Part of a small language model's weights.
Size: 16 layers, 2 heads of 128, MLP 1280 squared ReLU, vocabulary 8192, 37.1M parameters.
Each number is 128 + 32 x the weight over its row's rms, rounded and kept within 0 to 255. Layers, rows and columns count from 0. Numbers have three digits each. The size before them is the row's rms in percent of the matrix's.

# down: layer 7 MLP down (transposed), 1280x256, rms 0.0704, rows 62-114, columns 0-127
# up: layer 7 MLP up, 1280x256, rms 0.0749, rows 63-114, columns 0-127
down62 105:177118121157143145151158098151194188119095110127117157126130104121129117127099155071136146144147135159135177151113101181177085137141160147127205102148179099106131113047109098109090128117142111127122206142066116123125151104156125155137135157140143162116128069129135198121192114123060131216098096185132131145049070174142125081159183133105176144109160084128143087148087125171104129162165
up63 106:094176133119121131123096130100134105145160115145116096115111122114142118103079159146102119100071113168128115126134121167208128079104143104134080135138121134179122116112190145104052111139133059169103181197122131155164219191097134136106081109123084135193115094150096062142119122132143106150113151091078132147137067128138101122085141100171157137121140102084115144149101112137131125151069
down63 105:157150118187127183132116129122095137112200120111129171150148130157139111117085167130109079212109062122132126112140105138115060146183133119131138155186157095159179093126100122148119117199150134125108095179129137148173149146123154101144169130140100162175153138078127124188101127160076121132113106155149147174122098142143139126134121047141115135141078093110126084105133179148111139123145
up64 103:145181098125112115086159091123166125083157098083113079116117136114134137096134167161122151131139179061097160137064116172157111139156135134162124112171185086154140150091092121162081102147159104108061165140128093201199105141164083139090136182150162142124088154067116133133145169160106130122133165108153157125143154092119000107077177136133135134121170105132158176140158099125103108112192
down64 107:099113184063088159154165087115095147120117120107104139151101123170076148158100089145126167167111088160128121159069083163165113127194091161134174125124132142124132165144114116167174149151059124148166101189126172153097131111125115123149093190139140108103076187148146128098103075133127123135104106172134143083143159131132123057137111094074115137144128173146196127108127163139149132133093
up65 107:138139130152117156082116083170108115156107076161142120105160159076142084106161174094148143091136143164048049128101191172138135131156148093028109140138078145134104106099137104153095114111119158122071137173141149132130143163095135143150150161137164052103093134157122102069105152125062086114125120153128100098142164181073149097065087127140084108126086145076103141155166118106153125185139
down65 108:093128145065150146203155088107113150117112142098148101139165108087130160102174130192099108128091132084156156155168122097147158090140125074161100135099193131135093122082127114153117186148106167175182090142092132118130136159159135141104129140133208103124097065159114107160144158141147104117149151152160088152126144132148063106114126154151172132117118178147147131038144152086164136100048
up66 095:129177117087162123148121181199113141157145074170119146111104159109110085162164159116110109142151150182131172102077128195126125151114102165134172153133098091120158152114159120183180153184130139142083079128141107110075207130160134125154101179200083171141145146132172098230107107101137108125145088149118169157157110135177123150151150080185164094142161078113078160123128161121104165181099
down66 097:159098118121062142106139117067088157164132145086172118171100092125133113156054171115100136124081110114141091117128149133157085186150148140121173158164127110093135124141114163104137175097136128122142138124141126159107110148090136124088133138130101117113196075134150094115121165155140094192094173143173140107137102114126118162097193086090159092134130099083115134144173123192068085109123
up67 125:239141167114104132124153127122156054104216115116138116125175152134145140115115120102175141083139199059103147120120125122192135174099109162091092112124101193119124094154120147147152202075109145111196070145131092122132178133138114116156163184091162157131115137090099096167087119115108150109118085111083141131092152047092139102104120134119073150179097171143105114135135096136171137122085
down67 113:147130155136102129116147161096193155111254107097169159205167163145085147137131142065114110117120117127146072148091067107153139155160161151108115107108098115152079122183130126127096130141108127185144120117116117108130127115104109123139102150076144173133114148124083172071104081097074225114163054141058106159116123088093158155106133170096111165123061091155120156115154093074186092067092
up68 112:094186125149115109158137144170150160151106117110100106074146117093091136055126134109158129099164161074140134122140163160092133134184135086119157083136159125078121114092184147110125190152147123109114125146106139172152148158124149157066124132168126117127072138110136132128115100133123088126082109047146095140107138083140179034175125118117140103162092136089132164225132155115144139149146
down68 108:159134197162114157132126120147108101064124189112092138094146159105092218111112152130183131099155126112130166150118131117119117125119148142064097115109139134109174116079158088112222137171094177141153131038124084132150117107136119134123095144092153120098122147146141151072197112104101163121127102112133108138120109162088126131117113119130118138102146144148151188093210109113096179077146
up69 120:132166135163091204131083095139098101117098124116112144082177129104125064070105101117187151097101109159140102155091129099135130134102160093110088170121108158166145171108107152120083150131153112109106102106136083134192120147073125122163134165110099089091070137176104053103033166092145135080095159094088153123123160130120073125116124135126116135098129144110109183146085138097105120076107
down69 115:166151084179112136092162150139109141154116102084111110120127138134133093153082157119145158095159090160181174158127155111104103123145112069179201105104176158108167111126128093134078124148113182159174137149125105153175117136186131117120102173061042144158144114124153145118132145106146117081089070150083139122099156143110098171096098099136143171078126131154149184167033157149130110088095
up70 105:125136152112138109125113113153163062157163118181164120074151120058129139081076162117176145153171093089186157079102131053140109187157131109104103082060102133120124128097186183089129083171133169105136087134139123225122133153133105141116130148087119182142099131113161100142120093103104094117123123096151122181183114101057090094090151077134176169206126125094054178166123156121122121118155
down70 106:119162132150122117070101129121147152149191104117136165130134169053090156134101131146109124111122097114122154192181124084104072184130101093085094062148135151145120099141084129123161100134088145151174119175128139095151127151125097116122137092136199171134130125085176128097129128177118208141066128150136104179145101117173157173102108113136224130140097192119135099126140147150093139092117
up71 087:111157135114126145122099116099160082149106106102126101145108157107122079087134138124170091109129120177111204098124133117112129102082155197139064106095091164101143184093137154159164174170059124114101094129173081167078148099132179206077159181121089125090124115194111168102133177141152034160075130137102071083146189119129092124147100079151090073161124144138156154164161114154136143148124
down71 087:109105151104102098098153099118195160096145168158069170135126178094137138144151113170123108160127152135162170174123153172094170125151128077113156149128093139203158177162137129169111128087134165114108135082153167150155095191119117124122128115073099151165086111134120161103030107114155140190177135088107106139184099079141178063167118211119149160053125154142108148143108117124116132091113
up72 102:135154124162136130171098130111141163086134125098144135101105098143138149087107173147161074090099102072077154088109122120108159117124088056131056134074096116171103108188113106122064119134115137159078121175141173130145098080134104074142053100129138084182143109150093059160069085206108128122120102110142082132130127150098061145117123055130110148094112144139068131116152136047144145135129
down72 101:157098135135123087155100124171162114138126127069108092070179129154145093108063125111122116103123203078164191167118153149065141157150141103151161134123171156079088110174157098136126138096148138101161161176131145163130105156131147104114101144104102092109080129157072093118149136132142126209145170157157152122121080170162134165124094173142162112141149120092133102121092141077124057151127
up73 121:171117126113070117114147100171142105093142098062067062094185122112120112124114189160149140127117117156125158133154133072138130148180122106151137107127067168156054124129126134191147191111078113096125130144195142120154153131135092124071122119110152083150135102093099127099089140144153095129113089162082115119134090121180105076077146050157090128141121168106087067142113100100067165112097
down73 119:143140117192066121125140107112161104143178185098113111126103145144120134150179110119165166086101090113158173111137122073112136163124182147112098109179113142171078135190123154173154140090095163150091132124090097134141141112164107075066117095139183147138182087153149131113103188120144136181099056145139139129168155203137165123145184075141098168139111131091103100109091166121143166166117
up74 105:165134099123109107118188136123125125134134083124114131144132074147140117106103138147133177092138218096122139149096094106175085101107132177099079108123047148097150103102103106163122178158146137099166065140157041127129200095120095135151149093085108115144127158135121103179144095140175140069104152088100157118140187065110118106076150122119053150172106154153113147153112127144153156152103
down74 104:143077203209108103092093129194160116114129116167108142132137058139114201164134130108113117065104063134212125125098112158133177195169100140092141091142112126155111080130123150118123084138131165127124163121156164092114123096148115118173125143136125167168138117101102130188161128112070120117132085131113126181134151116108102070117137184112099155109078143152100191142080187101153175036104
up75 122:040138089124070119140098167130182103117107115139167096110184117102178130148104158134150105130142104158132175106152089123149177134140112153137170111061145116117093169092137137095157139116131089073186111096109134149088145135124131128195138146119128132118138148134159050130084132151131186103087102115053182123132173076078061104143146135200115082086140169128106127106105095147135073137167
down75 124:122115134092107155098122191116146208136147141126144090198095161155136122188120097118142122148161027086083135147156069123107136148200129170117150094136132112122099141106147117065106111077146109121152127120113142103126115160118147060155103163120101175101122145111074160119128122165150107103173106157120164100135170096162178079125147224151161086140177158123125094091090161107160156135153
up76 045:103179100127155111137154105187128105110125088086144103084188121103118068025096197130152096093126165142143110094139140169138127108145128156140061119139106138118153095097106146162117134166112113110111105150129133133123149149102163097163163119131102146164109163141166086178096099090126070134134130121084124111092129069128118099117119081162084097158109085078143159136148169138158178119166
down76 037:233103132111160129127156166156103150150087111145138138114105084087183134153107149147145126166119167146129094162183159094101118133094096106109137160150157154094152114148166148085143138112154114136100089098104155139176110167152146116134082101174143127159133105153149205087148097144137113162121196090154161156137154136088127154207107149090228113172153166104098147154112117174152140166107
up77 031:126188129162106109086152117143140115132125089101124124082120139100142125056118222120136087092140152114114137129105143105209131136098152132133138102131097135151132151160168220138120149114139114134140129137191147181126153100109118126102182122111197131143133155131109084189074110125109053129146089127092135113147136090130061067137157051120142128158135121107122108134101149100161192136113
down77 030:127146130100149150147161127116048198133105116126118162140118179165125101155142029102131144143165122143133096093066098148104121117117046083151184109128142137113191134199109123068169071118111156110073093117114107209098125113179135137101125131125106158102114120150177151085122150171096154133159119153127127154141134158152137152123130143147181121057045167107128115059102132135114156125129
up78 108:101137068129066067095182072131180074135133134135128156112200135043151100056111121116081100143120133122145124112136122177129114152126161128137127138157118142137109096081149128101132166122176086110142182122095164137112149137116181136115084187019110200172102118190133066159117108098132125122110123118087120130088098109087122155141122123153097097154111120071078065121145051123162112170085
down78 106:040131123147125124114127098097109145186133130071151090169079178087116085090121142121118187122151148092044155135121119195139094109168126185154138170153204105139125178116184113091109084164050087135132147102131136119155131114050122090156132122086186058141119127170148105109151120094095168115120122209115126104127128167163079100111134131130148137140151150070162071109143143119172095076126
up79 112:117111124080122180133136089165097092116095138168099142110142147073146109057139208121137141146131126108138199130114133130106158149164174138080150161123184143214116147136075113125122157120156102120094114161098148120174115155154095093138145120146077125096063098138129017122047117158128121119162112107085149132142113128117095110111103098161161166103122081078122091183156111151089139089111
down79 116:132163125138162084141100077104127122165148142178164169087163139164102100107109191131111215097161164158153134134139097155083137068125156157149149127150130098183095141112044127117161153116143165177120144122047107146124163126172116120201125185148178117095138140126119087089132152184124099105183139125109154098076136169150155119148130080044128110137092135071101122131131178128063179146125
up80 089:129137125158096128139163132176125108145113140078139114110146126136145141111134185059127128128134070124124127160142146168133149149110111101137124150113146166133203108146138113150065086155099127094162119105150087197187134169089171137125094209144127117127089138163101077128110101115153136155125069158107073117198179120107111131189098110137129051109125106056106157101198103107078151135140
down80 091:170146120097172132121159085145172129086107095098126167148128177054138127201083162079100175092152106132182136160116184117111077163146079142097188075188144130128158091184164132173154108121129232128135141158146065122123081133113106122112090118117099180094144094146137106114170141190171127164121062156154121145190121122098133159166172144146184138149087110172119084112165135129143168191148
up81 103:126151100178114137144138077108087142096160107109113104128186100072156132123130139095125109090093197079103069107135162102124132122147168149132072128070155128119098091144158152138147123145158058121182120131132088137146206072062147179142183109118168161130101117176114128113181158191110104078109202146099114098131157148144085119115140126134166088134117165112105118129123121097150118098105
down81 093:105178132139139149181115106120103142093158114133144094173114074106094169168101141111146165154091095102101122101108111158167158118149128118180161075179135167131120172115140107163172128174170127133095135160098145075202150170175211119078082149110155147125142165108076112144078109112165104134125107144123140170097136158112162126156050116071079092090083130114091161114156134193113119098098
up82 125:136155157180129124122157090178100144128079110147122120105173143110066108144133220126099153084157121175154160125113095134168156168127155091115144123115136119147108130133232164208064152138118115143143151181161099169109150135135130080094084096101124137159125121114133102146099113142117097093093116102132155097140111078096144122102186088159155108120148087112167131221113142125132141172086
down82 123:146105085157120137151139177144114109206150156120152104208112152091120118129107163205154101138105064118093108114181128073183111133118129130172179099097137176106098104131136148154069167129166078112127145177128100114103115143165149140110126121124155113136159137141097115137107112198100102079140159120105156118069166163129215091123142123151159137140087051120154161111112153123153131176073
up83 046:090163076112109139094176118175167143135184122107140078094184170084107118080114166165160098141067140113091119114120157100149153123128142124141088091125108152151116155090255182140139134089126101100168097127110110157124151150128142112071089105140155152131125140145115073193120137129093064116132080100077180158200136113074103044154111072153086114130106081122126079139133140129114144184107
down83 043:111131112100176084103101153143116122172138123066132166210134098098108159112096163109122113096194124138080096144111096163130136130125177203141086182100047118097183146182182114098133150139160132181163185091110114117137123150117073091125139115156126095177121104144100159130136134112101114113094066140113148131183122132099142142108097110083107097184115130125084147136169107106129110151082
up84 107:158183101136060162131183123169122144134129133046131076086122157136123081097094135091110104118073190083087138147106130146164078111167168119084172104129142171204121134111089097140118161156075164108108123138185102091103152084107124127110178093098131149154122162147081119090120125112178094132148094131116120034129168123156043040047095059123087149083157163076148090111115095073162112107133
down84 113:112120148089122121179119117116156091173138137103168158133120177087099097023132116150160145117075141108121133088199116114138118096160133135062133056147159128091135192137150112067133143101159121159052196049091102143092109122085129130119131125085119162080136133196206132143144035070140121126135090127130071176122106138118176100143051151166131111086074089154116160110098125156148124134129
up85 112:164122135173118126141095103147177142035069105128116107126173080131113142115195143132159080117156097118118084104113135144126140132190089130151115083114110096114165100043126129188108132110119162080152126179158173124070105130152145122122149131124188120173138193111133115111120090112166078140073118093091057177097144038089099096128103130132143111106114106067082156136166184188105121104138
down85 112:127159165090140141145133176089145172116091131132187113228164062145072169124162112124087104144106104092105105099143094110132099100136113146108175085133119096177141133112077131171094184131111147131134120137145099095137156115133167144131153081116198148118158159108183119141171138094104188141119132115084123207143138127112180153114101121181136112113068129159136108176163116152145078109135
up86 090:120149095140103081094124130136153110122110098103058106079128148094129119128133108076152114104076082149132118159150129122129140133131104152084161164124121156163110079055119193080099137140118132088119093137123102133148133164161171142127089105139201130181145130103182116153147142155185126141115115122107132083113135101154172091101062132185131093156140186166145114134120139116154101121108
down86 093:186171113149092091108135145155146145078117110146142142074181135107077140073120079143147173160068166131177152131118158141138132179112151171080152138128052153167146174133077133213139131120150116150139089101173104129133110132145103128093122123061051132137145125124096127104115194145089076161122107120149144125171161087115181106092138131101161162063118073142079168145100110173137151124168
up87 112:093197142110079120136129071119209146139116100166058128140133113131135048130120107169152115186094124193017139150081153102150136101145133104082187092116098120148142121085081120147164098158139086174150095162133107149126100162077140128098119068087094150160114113108136077139090143103159105121159094059105126099089114114141120134160105120088117122096097149103068083182089182120131121089109
down87 109:133073175102104137099118094117143084147211174123156094110101198165140154177178111163110171143129130097137097146119108099128147176163112115058116133158095145179146076145173196131133145129139147131144137108113117091195125145131195117079119102082151104166120103115146108131086113104110146064157089185155144119130116138147188126114099129075124070082096087185129164130138109124081119124151
up88 113:094149116184119137134130148165170177051136075073097123051150172175120098132074141100115135099150180124102121078109170185130147165167140110181139093098113102169063110169119152139064107137093120126116101114137097169186167144085172171142148154159100078166137111194128115061108062132153112112157110072139154149133129130156153129123161112136140088103165087152105110106178083084147139163147
down88 114:097126120119095148120157115102178173093106156123117139117102137164089123111126126160170096118135123180089192096127101101136119123174127171202139187155159116144126108163142109141158110112167103156130129071138135169155116109066117133095162120153107103121211133161192094126127081207158117168118130160145124141190160144118117129116104204155087124140127145164095153137100145149128142134153
up89 103:102125151086092100160159092139171133122152094107077161111128134096125117100172126097157122151105120085119134140182122128104155095132167126145165142132116139148184164062148163122118119185075111119189061084107148133069113139183191079163166139119102119159090114087082052126128133114146046171096128087138146174094134125108176120141091135135083157116104086119079126182112077144098102134112
down89 097:164111118127057113109186092118149110098156125093110112166085103140022118175076097112176066116058142095156148102119115146104133065136151126069175129200118159169168137177130122103117148146140162107120138127090069109128209131075115118108114120125144087061131032141096103128126127146120131144137120167153151123155118112105115148143186144139088139151167133139108131144075079177127150163111
up90 095:122179123134103103097100128152133104111132094110138092088122127128138118178188129151097098100138167141089135082157139086119078149189182125179186058152111110121130154161145140115138113118147149082107141150124151137083057208194150133137127190159116100110102185113089088139138168080164143094092176088133150177131172083135110054174173127175106090166129130078081126115115126090151173165148
down90 101:115154126134053157169179116156142130146129090085156145096134143139164132112153060109145131146119123213148114124108137119124119150143206054105152129084136142161145119112099106100141140123171116089127152105082109098121085111115159116165084215098055117160135165175165156134151099157143152132154091089099164144122100133087088114195118065114086049122112100118067157087144145086132131135118
up91 096:123213089118140116087131158133145046011083127083162095065177114109091124095119160137163124104120143103136193133120122097134137194151165142113118083171100146163121156121130167127112098130186166141142169114124069160106105165093104122124135123084044099109157101116048110158108140096112146138143113112153107151194162117058106120072102096121140123131142113101099131191110057135189090105077
down91 092:209187151155147079098109115136084123095104144107153117104175149092090151122107094128139138121131161154163168103129078113156104168137138165147162130143137132113138149103075079200114128148118200173159188171135120141147127151128080127108155132167076097069122092175079098102133184138110188117116111149177136120140139134063166172110098139106114086177106108126088097092175119194098122117089
up92 107:114193103182064154109135099105128138147165162136124103128141064103128127126147175120130149109123151160158115147101128159119150147179105099130107101089123058142091108161143124129041063066149144121146179174126127186174130126141078202148198121148112136130153100085081158065107184127078143141130162026142149078132154121122107130099150132122149126125125109140153178143141133123126152104185
down92 108:057142131104101119127087143080082138133093144104112125193135118175135122188119118114154185150182136145142037135122072126101143065083111144123141119130107068129076105143237135133105151168163087111120093125140126142088131119122163155128146131124118103124097117107185178109109143105167169100127099088122141128142184131102101131133081132146136137141176155139152110158093128102148162102139
up93 136:087124085132098125151131122142158149091122141130143095101184114134189092137101162033145097101120171128105143135107153094163188121146095155084136112078113143187166141138109114134144146118114100113132089177101174117177125095135105077169160108093107165126129146126126136111099076053130100096152148117141132115145115143116132069131074113142162126120143124129097078127180086165084172068120
down93 121:128180113127093190129177108136149157083091075096109125108096110126137039198162158089123112101132097116084098122136108133109146152132128209168119155121148115152095133112082132093103082162126091134058123142105114157169124134104142118163083129069164115076151143151125151129119082118074078104105152178137134157098145163192155153093122099129124132183134159149085066131109117144141082074136
up94 109:108138102149101118110128147151160079172107076146104048098118066064126165099146123132142124126085099066166106096100154151135160099134067111050129197135141130211157182118103138144153104155168134054108185181155096139136151140164097161169100085088088133174135157120111151165140133111149110160109143114077135133124167135074101111113170097111095121111123197135081137111126141140150097142076
down94 112:124119153129172059168103186141109139134112125096199129119113094162145163089117105096142137117116115179206089106146118124167121115124157174152216132140123159128092157126107138194107149159111127125153095188177140116063098185103097085135095100190147148123138095196097170146161145110111093095156174205096157136127114161113133094118136133134100135133112104073107139204103161100098095140078
up95 096:092165137126087104141131146124122126067154128139118126103120129139196108097078112109196110106130155108060128128038143123152080137116138098129179137144101109140113173108127147173153175156169109139157088111145124131158109153130122114143155167151182112143104152102094141087121143097116089121116077142107101143128119108159071072104147044173131162211115161108163092191092162098132097124117
down95 102:166167077129125124158129090111130154080143122138157195152068164162085127151132129099158145172139125102085101107106128153129133127143158168147147086188114099138086133080136111073126105150123081166113157137131072128208129115143057168097085129159161206150147108134158133157151086127107178164101142144121082157118128178124078120132182098132149113073176092064164097165083081128130132156119
up96 028:114161109147112131135137108187150090093133055104122087092162147130137086081124156104154106091134130067128103119078147178157098120149149133084112113101130170118158136074113130151078119141146117076106134111174093161147108122083174155147170139156119082188109145152145146164089136108182107109083140099089111131147192073130112029112140090137091127146182115084091179149146133143146121145144
down96 024:091135170122130151081056095128165136138153146049118098102002097131090136175138212132144142127111090121144149085100120192126138136130109141190143101130118098156092161143088161177121146146125155102088151113104062106093158147156140056154092091147161070081144159132075161112156140135097095101174085132167127172112134191087094105129136121068162108128139125094154156143150094152095098139139
up97 120:076165067142110152130101096155168153107093110172135132123167123133123125100100128133178164129135124090157117124146094150191174150216107074115105160135133106149111204120156133106118118114141141109050192125139116113123160113106135089131178118168107135155107175091130080096153156079144074112122162166167167145111082045142110119160128132118122110117159147110093144135192088168068143146132
down97 119:071114103128096144119142176138157173169075166122124059163121161148097172109153090149090114063106135115120124127157097102161209134195127118104147139107178102162132138121144054108154113122121133162108206103113102120141172103136111111120097144129130136064155141135080148157127088084127106134086194116106112144071120067136142129135123094152194060109182096189096160123110051110193071107102
up98 104:097165155120168151088124046159110112091077114074083129091159106093137112045044158094111138102120135157120184133100172098178194173116136101127132105128103113094184153099151154085161134111167108147185116130181116121054140105122144162070103121143157170117112087138159121136131179121189100034168111102140094146137066122140136136083116099106126116170079117112145146103153104146148124131101
down98 105:168148138120155092117125114181084126096100107158150164114141086160080109069101095150143115105111097163150150098101142103121215115137163114077089122116102118105213154077152123092149086141087233153057115117153118124105132144134163127098076099148162140103111134125115133114164154170093125109208079145182132174119081132099213135150099131153141136131089124114161102167124132141089088127120
up99 116:072140124102101095117120149158127165142166106155113135109182149129155115145133124097135159168097165132095113119162181108169118180106156165104153126077097180087120079160157168133098140114141084061107134117096115133106112152132158140071136125081103101128060202182083127148120143190109109114168122134051117096155163123130109081169147126194105114185171152146158140101162093108160127152169
down99 115:103077142084118118089176140118108163166128132099172148143110167153173154136125135114141113163092152110083117084186153169098116109140096169108131114076162108116103115176120162087048141123122142096136161144093117118130163134170142099098102116181170126102112174193089186128153183182093086110124105109091169136086125133124161105166100164179149157152173123077123066166073194110112120145103
up100 103:111179140127126149110153166147127137142165118178163075136144173103059149089085160157132085131135132115085140115133134135081151124121111078073130143148126165131133220140156125117097113175144116084117094172106154116147128130071157101134130122134121138148120143133101124129138084152119137159099130132089093179172167132139157140103120082160099123118105091114088127139132073088155141155127
down100 100:141106155168166131147145150122164093140170110161149128159122137139127143116111100133119141149130098091104130133128109116166128118160114076106066123163179142118138119171101108107127084181145144124105070151126109190091135127129107126096150105179149132114093072102075147105186154184125153112087131140083143180164103111170197181115133067151129125102111107188135060117175137100133104100118
up101 109:091154111100169131124138161123107098067135098104141092097143102163119122097102135178162092194098096110131110084133124120138186089179136127150149146111140133174069136173130106145133156096148118096160160128156101108136118099135104075021127071103169117136133109208092060117066074109110133101138128059111151166130084111130123119148097137147186147122079123122111162112164085178147132110133
down101 112:121107135174134067109116114100097120147122092176148148159080101106106166116086135161135164118106089108132159131095130130136128139154125167129106113145122105130139069114148112085092139116192089173173180106124186110145095099110166052123093149136253171147129153146117096115156145078135172165069146120173162121162146089128126167099131170135126091113101144125147142090167126114094190179133
up102 116:100147094212152162146180077116156081086158134114140114114145165118161144110061124148126116085141150111044153114130122147125105137085112059101098098153142190183126128132098109102063129092166157127084159127091112158085062166130147104171149114073158136135103122136132082114085179106150130136096113118106077143160167071130091089189139067144147206176165128094022132194088140117158131111144
down102 114:058155155116206102182095125106117159128124159126175092124110119073089154136137119060145112131118168147152136073143165087103140137121175138149119132127114149093143125115124095152187137165195193132126217101123146155181080145079139131120128213114133148080123122138118154126046124171111139118168178145127105116155143165164159085122166143163133110145162125139111154108097094117070090108098
up103 110:075214081116118118123133141119126069110097160079073086124209158128136114096125169147073105160124141124127145154108131128126159122123086097127131070148137160136118142177085128084111076106111132103129142092107087122114089177140076176108155120107165091184182093073138131108064138078109135131153123056120108145107077098119117070158150146107137154144119091065103128091094106154179176088140
down103 115:145100114135113134111106103137170153094128096127104177178097133116110142117098109080119156124138084211136092077181129110162093164106110099143159132138145125123129114163129096145138145077112152141084097154177126098091205133134092110153118114192198137085203099106134079068088128132149152144146190124109194064124152127123170123127090157113137163100089099141128115103116049202150137131112
up104 106:136187104133110141139192197077138091143121140090104072063156116078156117094105149123137189098113129131148133116141090170255196204110133115086100136149149143130108083133124137108109154140080154129146177082099087167090150194106110153102141148106117127156134153144144114072111096050095124139122096124151140061155146150143085120120159089147126144162122113137146125132153126122127131151121
down104 103:217104135118155147165120103150191155100146114116123100136112145091138088123109114117116130122104118133173095105132135130151129145146148127146173144148136174107143088107120086143118130138108161106150067111140122148081118127193138117092163141132100139174132126147082108079124131165135141089188134156179157123127140141136105152165129190089200226104154162098173165113124159127152107141121
up105 078:007134148147147100105112151181100153126140150130162120135141131091084160088111131143146205132138074125116144130142149101192193117167176110108137138109124215144130107128126097177100132123069110111099092083199147169175133099148172152128146132126150133147149163202115136100117095164089125146118123135113113105134169123098087127138078117179130142176119080102111167138145162154128066126135
down105 082:154160178156138127148130132117132151144121178144134121203112093138102137129127173104128164131155146103132137153104172166162124116044171086196138157147145138153148167109110112158174167108063119131153224173120163139180096128126213143150099114071141094108111125150127121123145127191130108159105082184148122091129182112111154171119099104094169072141133150105083154126105155111096122144192
up106 042:103163146138104149115149158170138123110123085047139100065080122077125145060104201129155126116107160112122117120127139110157133124127126157100122128086133123152174105053126156138146112142174069082131107173143132142124166104118108069096115114110138114160136130149104058168083155137185045111088092097103151145176143091125094096141174008113175132131140111124123109126126106151185171140112
down106 041:151143140114181142093123116132104133128127095106003146136045155140101130143137111098131122139169114158079099149102098124110100127175053126122153084139159149033055118150135108114132078119083134119112120125106154160107176102131128110117068121093089102131170053153114173091139114123128146125098141197125162161112084176119145119130152153124168101124113132138078138094178148120129148109144
up107 092:101105180117078174121142147185104056087117103112153074095149141139130127153158136121134165121154114121058114049048070130113116121118122145143152051057161106122177145179145156098093099133110162143150117135117044205148132168129098134070111140159155168111164136149144137130147169166112074110176097066099154168138158124136115091141147114108061114084062103135174139134103159125139143187106
down107 100:072105135121162169047113136136088155127149164117100119141134165162169117136180133138156129110203154138120114131109137114105132085110104163149121124097158132136132074115185099085128111148107170141110166117082113129155111091175106134096103107166143136095127118119167115112198124098090105128115108142145094139107142137170111121123107181150102174143126174149108151081165177110144128141156
up108 113:126171139104170127125145112205157116161121118123073087129108142135116090147157168173142088150178151106192108156124190144097092105102114178128106080122095178107141185117095181076108107141150124149122092115085078199097191152109085131114153108132112095175140105144117142166098122156162109093140117047047130142133175067138087133140167091142076116136139129127152159125114132142209179143092
down108 117:130140068109151104133147101049148127161139161129148132183120117099120113110169121153126149130099131153140123119188060165070085162104166187114118166133144168073129127142144113107147164182172101185096180132127189114145137113132151123173206186108115124106128088120095133159149083131110126051156202147186160116105110123141130151135145152158156120121071091150119125108145085108156130162141
up109 043:102229087174075187101154132126164148141113077114135094093147151058117056074132206139134117136108130111115132131138166143149117136107167177089102115095093145153143144155163151106075134136126082095170195148150130153102175144103161103119173119165136146116105157155124101115085141125097096112119136063104132139170186117153109065112084093085118114128105138103137170136119116087115125120127
down109 042:121116130112120158141101097159134078185173127109123105100170090175114102155153085109164179137139118148092148116145128101114111092171072111118121157075182149103100068127068087080043109148171128182101138115175145142130106158132086133101119109185125183104073174095094149160132121121109149137154202145089133140175084119208125144121146188129132065095171093136147164157133144143120137128179
up110 091:080113163118133107156161111092102147077154150146093138115131109126142169102097154115130127129121098056166105048113110115177146062165131178147124132087095096125111116141136105156138113095121154077100133109178115097126122105147087105105125121171053141187108162099153073092072123142136124104121123093118122122104120144152143046108188095126115163063119113150186157104084119130101106102104
down110 096:162102102062150134167081133068091121163063137107105127165106119136142072145168112101147168150125138106138070096170124151188125115128136112168113110146064129121149102128140083147189155090123213084082175123197058153160144176120097118105144138121154117116140173139144148058139195159152123100127074137156161116102137173127134151095190118133199102090170159124180165104137121177071144120122
up111 052:119150119098086147124151153122185126084099079112138087011198102073142094072099180089128167086171186171148134091101096156143128166132158152100166113129095134125159111102153121149129133126147087071161116122148124165125162109118133108102124107116108148164118158154102039185093110118141098134084111147130149141145151091134109051136146054146128080152162107126124122139116141121132154176120
down111 053:073161125142149105137127156226101064153070141123170121103134103115140113065185089093075110073136148192155054132119150143107136156102112151109144129122089155069097092125079146164107115094129100070130141097110147067114151154110134054123106173194120083078162122105121154151110109119123081158204146176215146092130107134101158118126140125123102097157129183132146119118109133156110152093077
up112 125:124166080177165101127137112112154095096094127106102100121152115127161125113091244085175101132136093060140142128135181133122132138201103081085115167056113146085149155159124105145072156156192097103109095141149142154143133175088119052173196127181113113163092148115152085109125157124142088155090124064159117099178156148160131096120177159101128137165172136117103204141148146119106150088154
down112 125:122159195109132127114151193189057158106154082175088071123122116104106160043108111153120085177157083100158149160132126152149146109163105096097131165110123148153139122125121181122129105108139157099134146094131136047109138193114146104105181116217150114117118111091122191125180199110125112142107094142138117115059070087142161092121188174183065099134188087082160144126182127159086141124141
up113 123:059150124144139088126134104139173132101153099149094094098142112082127114083141158144160075119084152117139115148099172150123114093081122169120127106089115100189166135128082141121106151173130093157179108107081083185102197114076111118150141178108118107166097093152113124180120173175103094092135152079101152138171143126114043124117101110142118144189140161122055130128127088130154185128140
down113 120:127135140130133100114127140126156093115102117147111151185162109189170099115116128167175087150112152173166121170053174182098092138084142125061162197170138111153105124164082091154112165162172109134144159091118117131098116146105151150077096203103121095145147091133159166096157132156134095118135148135077132173140090135139139186121103080231104143135181117125096170165102093118175132086077
up114 091:121136063121125120083130121154161139119090116110118123085114158148097122126151161129090131159135096124166153119129133135117067128163122166119127127135130135165127129126097149122115152095097141134078122132156138152203138151116129053167155166116124150139128127119128147227172094076146111108131128122145102157175105124052101116193146070113129101045112140139138159117154155129174143125068
down114 094:105093129161100151092151100175126154151130145118108122153118081134115146155135150093192163083130160090121159130108142108127125144197142103154180104130142103070089152158172171142111119171086121083031114147106149107100150137076064148107074095081103103101128136200131124125111152154164146078070144144146106141208175112117119186083097130144154076152173119133182077086092113130140113126180